{"n_head": 2, "norm_place": "pre", "positions": "rope", "rope_base": 10000.0, "rope_fraction": 1.0, "tie_embeddings": false, "parallel_block": true, "init": "trunc", "init_std_o": 0.0371, "init_std_up": 0.0428, "doc_mask": true, "dataset": "wikipedia_en"}
Each number is 128 + 24 x the weight over its row's rms, rounded and kept within 0 to 255. Layers, rows and columns count from 0. The size above them is the row's rms in percent of the matrix's.

# layer 6 MLP down (transposed), 704x256, rms 0.0429, rows 571-579, columns 0-255
size [101  94  99  93 104  99 100  94  95]
[[ 59 111 106 134 140 112 125  99 136 125 127 143 149 138 146 108 112 143 147 153 162 141 110 130 162 130  99 117 112 102 107 138 128 134 109 116 130 142 120 100 147 121 129 129 141 143  94 109 147 166 127 115  64 103 125 157 118 155  76 122  85 146 146 138 139 166  93 115 156 162 137  88 105 124 157 120 113  91 125 143 124 113  82 102 110 137 139 135 144 144 135  84 107 128  68 120 115 116 137 142 137 104 105 128 110 126 125 207 141 150 154 122 120 146 113 110 146 118 112  69 119 116 138 133 113 121 124 145 155 112 107 141 163 119 143 129 136 121  97 156 142  87 110 131 149 160 144 100 117 111 160 153 146 139 127 154 111 108 159 145 147 118 163 142 175 122 122 165 156 135 103 122 140 147  93 127  96 116 119 146 145 131 110 125  70 157 124 166 107 110 123  88 108 136 124 132 128 145  97 121 127 127  97 133 106 123  98 139 164 118 136 143 110 136 178 136 158 132 151 177 120 112 191  64 135 125 104 119 149 105 138 118 141 110 138 137 147 135 127  93 162 181 143 122 149 110  59 110  49 134 173 124 146 102 129 154]
 [116  95 126  90 115 122 108 162 113 124 126 140 147 187 150 123 163 132  97 156 110  67 124 176 103 119 104 123 162 130 121 115 124 111 128 160 144  91 136 120 140 131 116  99 114 109 158 142 138 120 126 150 130 151 125 120  88 117 137 137 143 121 170 106 109 112 108 130 152 147  98 110 129 116 105 124 146  92 124 135 140 140 113 163  60 140 148 198  90 136 111 113 112 130 157 159 162 141 177 107 112 151  89 156 139 149 143 113 114 139 101 122 154 170 124 124 139 149 140 133 106 146 100  68 132 149 103 142  86 144  67 159 145 174 123 109 164 126 152  86 140 143 110 101 138 120 121 187  95 133  88 119 141  89 115  92 134 158 161 125 154 124 111  90 132 111 142 158 134 107 149 133 152 119  89 169 104 144 119 154 135 137 129 119 151 116 143 115 103 128 122 159 101 149 124 143 121 115 124  88 131 124 125  98 100 117 177  80  86 115 140 138 133 102 155 139 158 113 183 112 146 153 128 151 146 134  92 129 133 139 120 131  84 103 121 111 136 159 137  87 126 123 137 163 138 145  78 140 101 138 141 101  92 141 132 112]
 [162 136 131 114 144 137 130 112 143 158 123 108 130 127 147 133 128 130 111 132 130 136 127  94 126 115 135 126 107 116 115  99  87 106 139 134 162 134 137 129  98 163 123 132 125 105 124 147 175 105 152  86 101  88 137 130 120 134 122 128 131 155 140 147 168 177 107 144 118 128 174 186 108 140  97 140 101 110 101 125 131 102 144 137  79 113 176 133 147 116 113 112 160 106 137 107 195 143 142 170 133 148 144 145 135 110  98 134 135  98 158 144 178 128 158 110 115 126 110 119 126 125 175 167 122 145 147 131 106 125 168 118 121 123 136 152 119 160 145 151 161 141 121 115 166 128 124 165 113 148 103 165  93 150 161  75 122 147 174 131 139  95 153 128 131 114 100  96 139 103 122 111 135 119 115  87 107  98  89 115 160  81 142 104 130 131 153  95 149  99  95 126 128 163 145 152 130 164  68 110 137  87 131 124 163  82 129 103 116 132 134 149 102 161 129 144 122 155 115 174 154 139 209  97 130 136 116  99 146 107 139 135 178 111 127 120 102 143 160 164 110 140 135 131 118  95  95 152 161  98 138 103 184 140 122 131]
 [160 163 155 149 157 153 118 118 118 129  55 104  80 107 126 150 145 148 151 125 125 149 133 109  91 131 187 139 107 151 130 102 133 115 107 114 134 136 177 143 138  96 128 168 124 127 125 122 122 136 137 134 162 132 138 132  98 116 184 113 126 106 139 117  86  90 141 144 137  88 112 136 123 148 126  93 121  91 109 131 117 118 118 106 164 113 111  96 121 140  95  90 124 115 144 143 121 161 116 133 170 172 141  91 146 134  93 115 113  89 138 139 124 132 131 125 118  94 121  69  83 137 177 126 122 102 132 149 115 157 111 143 112 114  94 138 123 146 117 108 133 126 136 109 137 128 110 114 119 100 129 104 139 109 137 127 139 134  89 170 137 167 151 126 183 172 117 170 132 109 136 105 123 149 141 122 139 130 140 153 208 156 136 130  75 119 109 122 143 140 140 126 112  89 153 168 165 185 110 101 128 156 151 135 128 109 188 169 119 115 128 149 122 145 166 107  97  98 167 137 145 110 128 150 104 137 100  92 161 165 128 127 131 131 134 126  83 154 126  67  98 117 123 139 102  94 119 125 127 108 143 144 132 158 136 100]
 [161 132 166 139 141 150 136 155 156 117 138 109 122  99 152 144 150  84 109 148 113 158 165 106 183 124  75 100  99 158 124 126 161 112 125 103 134 127 139 103 151 135 171 130 180 165 150 172 123 134 170 146 128 134 135 121 122 126 123 122 151 153 133 145 113 114 125 157 129 103 129 162 157 133 148 152 121 147 158 150  95 139 120 158 167  93 122 103 152 146 105 135 166 147 122 153 159 127 115 124 153 137 102 105 111 164 133 127 114  94 107 136 124 123 119 119 113 107 124  72 144 143 105 158 109  93 121 150 102 142 121 134 108 136 150 122  92  91  97 114 104 124 126 101 139 143 111 130 174 127 134 141  97 165 175  85 135 132 116 118 126 165 105 136 122 113  99 125 145  92 111 190 132 106 129 134  96 161 135  84 137  97 113 130  71 154 103 148 130 130 122 115 146 108 139 169 156  46  95 141 148  89 101 148 156 147 105 149 133 111 138 108 179 150 170 128 132 141 107 119 116 156  83 138 110 148 136 143 158 110 118  66 156 112 130 159 141 140 141 128 159 107 121 145 112 167 119 140 158 133 104 156 143 152 100 155]
 [162  93 110 125 137 111 129 139 124 128 144 147 151 126 147 139 142 128 131 135  89 127 142  42 122 114 112 132 125 121 156  80  95 152 140 134 127 134 101 123 134 175 152 134 117 140  96 154 148 139 103 139 176 170 101 117 135 176 123 138 113 139 143 142 155 100 121 152 139  90 189 113  92 128 120 104 133 159 151 147 158 133 140 145 166 162 111 191 105 146 135 121 156 137 148 102 138 100  86 132 144 128 132 125 137 153 149 116 121 135 168 140 136 126 126 116 146 135 124 135 123 144 131  99 173 131 107  99 133 133 161 130 137 115 139 160 129 150 132 150 127 123 119 127 101 134 137 106 126  66  95 103 109  99 161 142 149  95  85 144 119 127 101  95  88 122 111 164  95 134 171 122 130 148 149 148  90 136  97 127 153 115 138 162 100 142 167 101 104 142 153 174 160 133 140 147 167 132 117 126 127 173 125 101 147 133 112 142 135 110 183 115 159 123 162 164  92  59 146 130 101 123 112 147  90 134 165 122 146  97 173 103 102  93 103  96 156 131  88 117 151 106 124 160 138 148 139 137 168 106 163 115 140 134 148  99]
 [153 173 122 143 113 111 117 154 144 148 107 138 132 121 128 170 153  98 101 172 144  96  99 139 119 169 126 138 177  93 138 156 127 134 122 110 117  70 109 128  94 109  80 121  99  98 103 112 170 152 141 157 122 159 158 150 132 101 132 157 159 140 146 128  87 136 133 108 112 154 124 130 119 163 156 141 159 112 133 151 119 104  89 151  97 117 118 133 133 124 112 105 136 134 129 170 121 118 124 158 137 114 123 131  89 135 103 109 112 118 147  99 171 109 157 145  93 121 104 144 126 121  94 123 176  99 142 122 117 136 144 117 135 149 128 129 106 126 121 152 100 117 115 129 106 130 110 187  63 167  95 177  97  88 119 137 136 103 169 135 159 143 103 158  98 130 149 131 115 106 179 140 105 121 115 116 113 133 119  73 187  78 116 141 145 143 125  99 156 144 125 165 139 118 162 135 171 132 150 127 131 110 124 152 106 131 130 108 125 165  92 145 160 151 124 117 130 142  93 140 169 151 128 158 161 123 119 160  96 141 121 144 135 126 109 107  75 124 161 123 191 104 162 129  96 122 118 105 152 124 176 117 117 139 113 155]
 [133 143 134 139 141 127 112 116  94 119 105 119 144 114 106 116 129 135 176 139 109 148 103 131 180 125 121 183 116 146 116 117 128 127 137  90 161 127 114 178 116 119 146 116 114 142 105  87 134  96 134 112 130 156 138 144 124 121  79 118 108 135 132 102 169 115 119 129 130 133  82 116  80 146 128 158 135 136 102 133  87 122  86 111 161 142 155 152  87 133 131 107 132  84 121  91 126 105  81 132 153 143 183  86 182 117 111 122 160 110 116 112 132 132 124 126 102 126 125 101 144 114  97 104 146 101 170  81 104 144 115 129 132 162 130 163 138 127 154 120 133 137 115 100 144 110 109 141 119 131 157 136  94 163 107 156 104 149 180 146 116 169  75 122 120 144 127 170 139 123 118 174 107 140 129  89 177 102 165 118 153 137 119 125 151 100 161 133 101 115 127 121 165 164 114 176 117 178 110 163 127 106 105 115 129 141 143 115 128 123 164 169 148 167  91  92 114 137 173 145 145 140  93 157 122 175 119 107 109 127 140 106 147 127 104 109 151 102 140 143  68 132 109 143 142 123  67 146 121 151 144 108 141 139 137 106]
 [115 161 154 110 113 130 121 100 147 185 110 148  91 156  97 129 151 151 172  93 135 133 157  93 142 131 143 122  96 162 141 136 117 153 125  76 137 137 115 121 134 173 186 126 156 149 177 130 120 105  96 112 120 146 114 102 137 124 133 148 173 152 120 133 170 114  98 169 140 116 126 143 128 110  74  92 116 109 140 101 120 166 151 121 111 104  89 154 142 147 111 112 182 130 120 100 186  88  96 104 145 173 108 121 173 144 111 142 125 168 150 162 130 143 108 122 141 124 123 109 115 114 170 151 172 129 164 134  84 113 113 129 100 117 160 140 114 165 152 135 114  91 116 120  67 134 136 203 135 150 129 112 133 119 171 127 126 138 132 155 108 136  99 137 134 103 135 152 117 156 142 129 122 124 121 157 123 153 128 128 124 111 137 122  93 154 104 101 116 108 143 150 117 127 128 103 125 128 130 140 120 148 130 109 153 139 111 157  99 164 144 136 129 191 129 176 126 164 104 127 145 160 136 133 105 128 122 104 137 139 137 140 120  98 140 117  96  75 177 165 120 113  90 156 107 161 121 116 116 112  95 119 130 107 145 146]]
# layer 6 MLP gate, 704x256, rms 0.0434, rows 572-580, columns 0-255
size [ 91  99  93 109  99  98  99  92 102]
[[ 94 105 133 102 113 140 111 183 150 160 133 119 110 129 148 130 128 105 139 141 163 137 125  79 116 113 150 145 131 147 135  89 105 120  92 144 148 105 136 118 157  85 172 151 106 146 149 125 149 107 109 132 157 105 139 120 102 115 142 115 132  81 111 126 134 158 170 130  93 125 144 134 132 140 136 112 142 125 135 123 154  94 127 126 133 131 108 111  78 139 141 122 122  97 161 128 148 112 184 161 131 119 106 141 172 121 106 106 127 135 159 104 144 119 179 136 149 105 128 113  33 166  93 118 118 125 112 125 149 118 123  96  98 128 100 116 181  84 136 156 132 118 127 126 109 162  96 100 115 113 107 117  98 127  93 135 150 134 149 100 147 114 105 160 182 147 131 140 154  97  82 133 107 138 155 142 137 116 102  93 149 113 131 103  93 100 137  83 129 144 149 139 140 123 154 116 137 158 104 133 130 153 144 119 150 152  99 152 131 142 204  93  78  97 131 148 132 138 110 123 156 160 150 135 125 109 107 143 129 121 152 170 155  83 131 135 142 100  97 137 142 186  86 126 161 121 152 151 126 122 129  85 167 141 132 149]
 [ 97 129 132 115 157 140 124 125 149 176 121 109 138 177 158 150 133 137  92 137 172 118 127 128 148 101 111 101 163 103 128 126 111 130 110 143 105 161 159 169  77 125 126 116 112 124 116 190 140  74 122 156 130  95 152 125  86 128 121 163 124 123 140 112 164 120  98 152 128  96  93 137 104 140  78 110 120 147 134 117 129 110  98 102 134 102 144 137 126 104 170 118 138 137  95 130 159 151 144 141  86 126 122 123 100 110 127 118  82 175 143 138 142 167 127 115 105 168 175 168 110 153 147  93 196 160 152  83 173 119 169 110 155 123 105 140 138 158 115 155 147 127 155 115 108 142 124 125 117 136 128 151 112 134 112 117 119 148 104 132 102 122 135 121 125  86  71 117 144  98 150 135 156  87  98 166 144  91  92 115 130 151 144 120 130 138 174  92 121  98 143 112 131 125 137 129 158 152 133  94 134 123 104 103 165  89 145 129 189 149 138 109 114 132 139 137 108 174 121 123 128 127 134 136 117  98 107 107 156 140 137 123 124 128 143 123 105 158  79  90 119 136 140  93 114 143 166 126  85 136 151 115 163  90 133 138]
 [145 147 130 122 112 145 136 117 141 107 115 141 129 132 105 101 104 148 100 146 148 109 141 113  93 115 104 116 144  84 101 161 112 135  94 117 150 142 143 127 120  69 155  98 120 115 100 134 131 155 130 132 169  82  88  88  72 115 113 102 125 186 116 148 140 124  86 146 135 169 150 107 135  89 142 120 129 130 100 136 118 135 119 123 140 131  75  78 154 148 111 115  98 140 159 157 129 103 111  79  58 132 141 171 135 123 131 132 102 114 136 157 134  96 150 135 136 145 134 132 144 112 124 156 135 154  73 120 177  90 122 114 137 110 162 160 131 101 166  96 144 143 131  79  92 119 135  85 161 148 159 145 146  85 163 143 169 153 151 140 106 113 101 130 136 166 166 157 140 153 126 139 124 170 144 102 159 148 122  86 107 109 125 141 129  99 153 119  93 142 125 133 138 106 105 117 138 114 122 106 151 114 138  98 115 104 117 117 153  91 115 107 122 106 104 124 134 131 122 127 128 128  74 110 118 146  98 148 152 102 124 132 128 102 168 110  94 166 126 142 175 175 151 110  99 144 101 100 122 122 146 103 160 134 124  90]
 [134 112 130 124 113 145 130  94  94 144 166 129 106 146 142 116 154 144 110 105 114 155 149 107 124 161 127 153 119 161 166  89 145 161 168 128 141 123  86 151 162 158 130 145 104 166 121  84  99 135 124 159 160 165 140 135 143 137 111 129 128 123 103 129 120 123  75 113 141 128 134 109 138 104 157  93 102  91 101 122 170 138 185 154  98 133 133 122 104 110 117  93 104 145 105 143 167 132 163  80 102 127 155 141 116 143  69  88 108 125 122 110 158 148  93 182 123 132 157 105 173 109 133  85 125 155 124 145 116 113 100 151  93 149 135 116 146 121  76 130 127 145 149 114 161 128 149 117 164 164 103 116 154 184 131 165 109 138 103 134 155  86 156 148 141  97 123 109 140 113 100 161 128 165 144 147 141 109  81  91 162 130 128 112 115 108 181 155 137 125 116 108  97 106 179 125 106 164 133  97 109 109 136 106 144 115 143  96 128 149 104 135 134 145  89 130 143  97 150  93 124 117 172 139 155 135 133 138 132 131 164 119 126 129 138 110 144 115 141 145 104 195 126 116 135 123 147 128 109 134 178 138 111 124 123 109]
 [135 128 146 135 110 144 122  96 135 133  89  96  69 160 116 155 121 125  98 179 137 165  78 132 103 115 113 153 143  95 119 113 126 123 164 130 142 148 134 151 131 113  98 111 139 130 112 155 135 110 162 149 154  93 106 156 154 139 136  91 121 122 109 146 130 158  98 130 137 101 111 161 118 100 142 149 120 169 120 125  55 110 141 114 139  94 162  89 167 105 113 110 147 105 132 123 140 146 166 110 121 128 110 137  98 128 151 162 114 154 145 132 119 120 123  91 118  95 145 154 114 130 143 135 179 128 131  74 145 161 100 137 133 139 103 149 126 155  80 107 112 164 142 140 146 116  92 144 129 155 101 104 165 184 110 162  81 157 132 149 156 140  99 105 126 144 108  70 130 118 121 135 130 151 149 120 122 136 110 110 141 146 143 150 143 135 156 146  83 120 118 117  97 129 110 161  61 113 152 111 142 101 144 130  89 126 158 153 134 117 125 124 125  46 107 121 107 112  92 112 139 112 109 144 159 147 128 153  92 142 107 153 150 136 109 124 137 143 145 152 130  97  99 109 140 117 136  68 132 117  93  65 111 135 120 130]
 [169 115  76 151 133  97  94 117 143 140 159 122 147 125 116  95 152 117 134 169 136 125 100 142 111 130  88 120 146 133 146 117 106 143 145  79 138  92 136 134 168 152 120 166 166 126 128 150 143 177 127 179 136 116 124  92 127 129 144 142 150 123 135 130  98 103  91 130 135 107 131 148 127 167 152 121 107 110 108 139  68 109 123 143 117 139 145 111  81 118 119 116 154 111 147 143 110 158  97 144 133 107 132 131 126 124  87 107 101 123 128 123 132  99  88 179 139 156 116 142 146 151 180 176 136  71 127 152 171 109 125  89 152 192 113 127 161 104 122 127 124 110 159 124  74 145 133 108 130 109 126 142 124 101 113 151 156 104  91 128 172 148 149 129 148 174 139 137 131 132 121 119 128 127 100 167 117 133 115 134 146 108 100 143 118  89 137 103  92 102 160 112 136 131 153  85 115 167 182 158 120  90  94 137  93 106 158 106 126 164  73 113 145 124 112 115 152 140 155 166 156 100 159 148 143 154 111 148 105 132  80 110 146 154 131 125 118 135 139 140 137 139 115 131 109 140 114 163  95 142 108 117  77 128 158 119]
 [116 113 154 174 131 107 141 109 107 157 155 115  90 138 158 139  85  95 146 105 103 114 127 150  83  93 125 125 125 106 119 183 156 103 102 134 125 128 100 123 122 110 158 111 117 122 133 154 105 111 107 109  96 130  98 151 145 116 138 126  93  89 152 119 121 112 143  97 145 135 142 145 141 124  95 164 125 112 138 138 115 112 164 136 112 138 137 129 174 122 125 167 126 139 163 127 127 144 122 150 107 107 146 136 135 124 153 183  92 135  99 102 111 168 139 115 130 134 164 119 129 109 128 107 125  99 118  81 162 123 159  88  74  99 121 117  99  65 139 178 166 147 134 124 176 150 140 133 130 130 144 159 149 175 164 121 160 144 102 147 101 103 123 126 121 144 116 151 150 109 101 105 162 119 151 152 110 147 102 124 116 139 121 146 131 194  83 166  94 120 161 113 136 149 127 135  98 118 138 133 150 117 131 123 155 144 140  71 107 107  82  83 130 115 151 126 117 132 106  98 142 143 104 137 102 134 162 174 143 107 106 102 102 103 144 105 128 124 126 142 116 116  93 147 179 186 100 121 155  73 140 130 133 117  96 101]
 [155 159 150 148 141 148 158  75 166 157 173 157  91 127 151 104 165 162 144 122  93 188 115 134  91 133 107 116  88 143 132 144 129 116 143  97 127 148 108 148 135 127 147  97 153 172 168 165 129 102 116 135  89 142 120 122 122  99 152 120 175 117  93 166 156 118 146 170 110 171 128 106 142 111 103 117 150 118 104 134 135 137 146 149 122 143 126 120 135 150 133 116 184 124 132 104  90 115 104  96 131 166 123 154 156 129 124 164 111 153 150 127 173 122 122 122 120 183  90 137  93 121 148 151 122 155 127 135 125 146 138 133 135 124 125 132 152 150 117 159 117 127 105 113 121 138 146 167 110 137 108 127 101  83 158 133 131 128 121 121 128 114 126 122 146 158 153 159 153 129  95 107 151 107 137  99 127 114 129 132 131 118 165 144 159 146  82  99 121 127 134 104 149 128 162 145 146 199 136 109 137 128 140 117 153 159 100 151  82 140 121 130 136 142 114  88 160 120  77 118 154 111 128 121  89 125 110 127 139 131  98 109 138  70 126 170 134 104 143 157 129  90  99 178 124 175 154 174 139  86 129 171 113 113 132  86]
 [113 141 134 109 135 109 150 118 120 140 111 193 116 137 143 119 133 132 115 128 126  93 151 157 168 129 140 117 108 124 202  91 124 173  98 114 150 127  96 133  98 146  91 147 108 140  92 151 144 107 117 143 158 158 144 135 117  95 105  95 155 136 151  77 132 134  96 145 123 158 142 126 123  65 105 125  61 120 134 121 127 105  82 104 126 141 106 113 127 128 130  63 120 118 172 124 133 105 107 119 105 114 160 145 133 123 103 135 112 105  74 109  86 139  90 128 116  95 176 156 136 138 133 151  96 166 127 136 116 118  98 158 107 144 139 109 149 110 106 127 119 124 149 176 153 118  89  90 117 115 127 170 137 121 160 167 118 173 117 147 172 122 153 192 132 127 106 132 132 126 143 134 110 157 110 106 114 114 140 112 143 130 142 130 144 129 158 173 123 158 154  96 132  84 117 106  99 154 118 103 144 126 125 121 123 163 159 142 135 125 130 141 119 136 137 134  83 115 121 170  86 153 108 107 136  77  99 119 118 154 162 112 127 169 129 136 125 143 166 117 119 162  89 160 117 132 115 108 104 167 105 127 147 127 118 154]]
# layer 6 MLP up, 704x256, rms 0.042, rows 572-580, columns 0-255
size [ 91 100  96 107 106 100 102  94 102]
[[ 89  95 154  90 121 118  88 117 111  91 140 143 122 147 129 150 136  95 139 122 112  62 115 111 128 119 108 102 159 114 103  84 113 131 110 143 136 100 107  85 124 114 180 129 143 128 140 153 139 112 132 134 140 128 163 152 163 147 149 113 127  89 139 149 110 134 115 136 124 132 139 154 126 121 103 102 132 119 105 138 129 140 124 165 152 149 127 157 136 140 117 133 175 146 164 103 150 158 118 157 126 137 143 170 136 100 134  86 142 110 157 142 142 154 139 104 141 113 105  99  95 162  85 175 139 124 128 113  95 188 157 144 122  93 145  97 119  84 122 176 117 136 130 121 142 112  96 134 111 101 103 147 129 136  97 110 128 154 144 153 144 120 129 115 166 102 121 159 121  93 116 136 120  83  87 127 122  71 108 136 146 135 130  91  88 104 157 132 133 174 138 152 130 108 170 112 131 108 112 142 111 171 116 129 157 136 133 125  88 155 179 141  79 124 159 105 166 127 145 142 126 179 140  87 148 135 100 148  82 109 155 163 122 126 158 139 120  86 117 115 147 177 117 148 160 131 123 177 153 114 135 127 101 106 159 169]
 [152 153 114 154 141  91 146 105 115 142 100 121 163 146 126  98 142 107 153  83  98 141 142 200  96 124 128 139 115 107 175 157 136 116 117  91 156 136 139 139 111 119 131 135 108 133 175 130 123 142 132 110 158 118  85  98 140 157 111 144  78 143 134 143 112 150 128 151  89  90 104 108 156  91 145 148 133  89 145 179 153 136 127 153 129 145 118 112 128 116  89 145 125  76 124 133 101 129 144 100 142 150 148 133  68 144 161 154 101 131 159  74 133 113 156 155 125 173 144 133 146 107 133 143 102 130  87 159 119 117 145 138 112 123 150 131 125 106 147 138 167 116 135 148 109  88  97 151 150 121 108  93 108 120 127 139 152 143 149 150 117 131 143 106 137 110 115 133 124  98 156 140 119 131 129 117  92 133 155 137 132 120 150 173  98 129 170 165 128 141 153 141 155  92 145 115 117 110 155  77 133 141 104 135 129 151  88 122 138 169 122 140 115 129 133 117 125  76 165 154  94  96  87 169 102 121 116 138 167 117 133 127  75 149 146 136 115 143 129 142 147 152  49 137 151 189 120 102 149  99 124 135 113 136 142 100]
 [110 116 130 148  99 133  77 122 116 139 139 135 165 100 137 141 135 105  76 111 144 159 113  69 134 120 102  91 176 142 124 170  69 178 100 139 164 101 129  86 100 114 138 118  74 125 118 156 125 129 153 133 105 142 148 131 155 126 100 138 102  93 137 149 149 127 156 132 153  99 105 162 137 128 136 133 139 171 120 160 125 132 112 122 138 166 153 149 140 143 149 136 122 163 124 106  80 106  91 145 139 140 135 112 112 118 155 139  97 141  84 134 106 142 111  91 125 131 125 134 174  91 113 135 131  68 144  90 136  77  83 123 126 136 123  81 134 124 112 168 170  89 121 172 117 129 143 102 178 133 120 128 144 133  95 136 144 154 145 169 149 134 124 128 144 131 115 136 141 135  99 111 114  90  98 135 147 107 136 139 125 150 137 124 113 147 113 152 129 161 145 101 139 141 133 133 128 114 172 124 171  77 161 156 137 140  92 141 100 153  96 105 114 142 128 100 170 121  96 101 116 127 126 128 151 147 120 143  93 139 111  82 122 155 151 134 144 131 112 123 114 132 136 155 148 112  77  66 177 120 103 107 104 110 130 120]
 [ 95  90 151 144 143  71 115 131 125 135 153 137 133 155  92 103 112 113 130 137 146  94 113 131 163 108 138 129 116 116 102 127 101 129 155  94  86  73 109  96 159 125 118 135 153 165 139 130 110  99  86 159 147 112  84 131 119 117 143 127 173  89 169 111 141 143 116 142 159 108 125 140 105 141 195 105  93 120 130 139 163 130 132 148 107 139 102 113 136 169 101 118 125 162 100 161 147 144 133 132 141 152 168 104 150 179 128 125 125  95 110 147 113 112 123 149 148 160 127  79 115 141 116 154  98 113  77 131  98 167 142 152 122 125 131 108 165 126 119 116 148 139 138 105 116 134 130 157 120 115 132 107 130 174 135 102 142 138 124 115  95 167 122 136 112 149 112 102 153 121 141 145 147 105 158 131 115 181 112 108 125 114 140 122 105 152 115 126 126 146 178 100 141 116 140 134 134  93 145 146  91 134 130 110 109  93 146 147 113 103 150 148 148 141 176 123 109 124 107 136 128 198 103 106  98 153 122 157 156 120 123  89 171  91 102 105 169 136 109 164 191 112 150 146 141 135 109 144 115 153  86 185 148 132  99 149]
 [150 130 160 142 110  73 117 121  84 125 139  80 118 122  94  87 129 138  83 172 146 113 143 121 146 118 129 145 126 142  96 142 137 117 127 143  78 103 140 149 181 153 126 111 147 129 162 101 181 134 116 124 128 121  88 143 146 101 130 169 110 119 161 163  97 182 146 159 155  91 112 139 110 143  96 127 101 116 120 104  93  93 109 119 109 140  98  80 130  96 119 102 138 125 162 115 122 112 136 123 138 143 103 119 119 110  77  89 106  87 198 116 130 135 112 149 118 111 137 113 100 130 129 143 127 106 149 116 163 173 109 116 110 107 128 163 132 123  88 118 109 153 101 129  94 115 116 121 174  84  95 129 108 148 143 142 108 127 108  98 126 116 107 126 142 162 139 146 138 175  81 125 114 120 204 127 132 133 153 133 104 111 125 104 180 137 154  83 127 114 148  85 138 140  99  92 132 117 156 137  76 156 119 148 112 149 139 150  88 117 117 133 149 131 131 114 162 150 110 113 111 119 137 128 171 126 122 166 109 114  76 144 136 117 137 122 143 120 119 118  99 125 153 105 122 135 173 115 108  97 133 117 144 104 145 131]
 [ 70 118 171 170 137 118 138 160 127 112 122 154 159 161 119 124 105 136  92  77 119 159 123 110  99 143 116 109 172 104 159 144  92 121 128 140 149 127 187 108 160 123 129 101 126 142 110 114 131  98 176 102 114 155 139 106 142 120 109 131 104 119 114 140 123 146 106 130  78 142 140  94 145 123 120 131 104 136 125 103 143 122 142 160 104 129 135 118 119 109 125 123 109 122 104 159 175 109 109 145  80 151 129 118 130 119  94 104 101 139 173 108  98 137 140 117 155  85  99 127 145  99 147  60 114 151  93 130 118 156 100 120 116 117 126 119 107 107 130  89 130 126 120 136 137  75 134 156 113 162 133 143 152 130  98 143  91 151 175 144 119 172 113 124 104 106 126 123  87 148 153 124 100  98  94 105 109 128 182 121 121 150 132 148 170 124  68 146 145 103  98 121 146 120 121 149 139  88  82 118  90 130 138 153  95 144 127 103 138 106 117 142  90 119 133 145 148 113  95 115 104 148  96 116 144  92 148 118 110 110 147  79 129 123 139 144 116 113 142 128 102 154 156 147 143  97 181 116  83  71  99 142 111 153 104 150]
 [113 126 142 152  91 144 114 115 109 137 171 187 135 100 135 154  82 124 146  79 165 113 110 110  86 159 132 135 108 129 135  98 144 108 111 107 123 116  95 103 134 169 128 147 147 160 101 134 100 161 120  91 130 119 160 132 179 149 151 115 156 141 122 149 130 122 171  99 134 149 113 113 146 136 124 114 140 152 141 147 164 116 106 141 101 113 158 155 149 110 139 159 151 131 176 117 143 143 181 169 141 117 147 121 127 131 113 102 126 128 136 108 147 127 153 147 165 128 109 162  88  94 114 106 109 140 113 164 119  91 117 106  99 156 140 118 160  94 143 140  97 120 162  92 111 134 145 132 100 107 163 177 139 125 120 124 162 133 113 128 111 133 143 155 132 101  86 123 158 140 134 125 153 114 157 166 136 101 130 121 168  71  99 161 156 106 144 116 164 124 168 149 145 119 149 150 115 170 167 112 107 122 158 120 136 171 121 139 125 138  94 159  58 134 130 141  58 124 146 170 100 122 120 138 122 112 136 100 134  90  65 140 113 116 126 131 104  91 108 127 114 145 122 140 109  93 149  98 151 150 146 109 120 143 148 140]
 [134 167  99 105 130  87 120 146  79 119 102 123 136 115 101 156 149 117 144 136 153 124  86 118 102 195 142 127 158  99 141 134 150  80  92 125  96 171 112 138 144 125 114 120  64  95 122  95 153 168 131 109 144 129 142 155 144 141 163  82 144 133 116 122 116 116 129 105 151 127 110 133 172 111 179 128 133 142 139 103 105 138 139 125 160 125 113 121 105 142 141 106 131 166 142 113 103 152 139 135 148 125 119 161 120 142 132 137  96 153 145 146 152 140 121 105 119  92 129 160 150 105 161 142 119  98  99 159 104 125 121 134 122 123 114 130 135 146 191 123 122 147 171 152 139 131  84  65 169 105 124 137 128 117 138 124 147  96 166 142 139 118 124 138 154 101 144 157 130 110  99 128 155 117 118  96 158 128 116 100 132 116 115 101 121 162 178 145 116 119  93 171  86 154 128 115 109  89 152 155 154 176 137 140 113 118 137 129 139 133 122 174  80  72 110 148 140 141 116 131 111 152 196 138 141 139 160 108 116 194 104 108 158 165 133 153 150 127 106 121  84 161 130 125 141 114 147 112 137 117 120 134 101  98 123 152]
 [129 113 113 136 120 136 151  76 123 120 163 147 121 152 133 137 152 147 115 104 134 144 145 161  87 188 162  96 143 140 162 137 127 143 112 104 147 155 134 142 101 141 106 142  84 120 132 152 156 144 105 117 143 108 117 140 177 131 169 103 135  96 145 142 105 122 101  73 116  89 127 116 148  95 133 123 160  99 133 110 145 154 173 120  87 157 143 110  87 114 169 151 141 101 119 127 140 115 162 155 135 144 150 141 135 128 122 158 166  62 168 119 120 114 117 133  61 132 118  90  89 139 167 143 133 142 138  60 106 132 127 118 125 102 153 132 103  96 130 105 146 151 151 133 100 107 153  94 123 148 123 146 111 140 167 146 147 139 104 126  94  97 105 163  91 121 128 135  87 116 125 119 141 129 122 139 130 128 158 134 175 114 151 146 116 115 160 168 140 129 156 104  99 135 115 145 159 115 129 139 123 158 130 154 114 141 121 103 133 152 157 129  86 147 138 154 131 140 159 128 123 151 105 122 129 157 130  93 140 121 158 124 151 134 123 177 125 168 128 213  95  90  89 140 122 122 130 131 113 164 130 155 125  99 145 179]]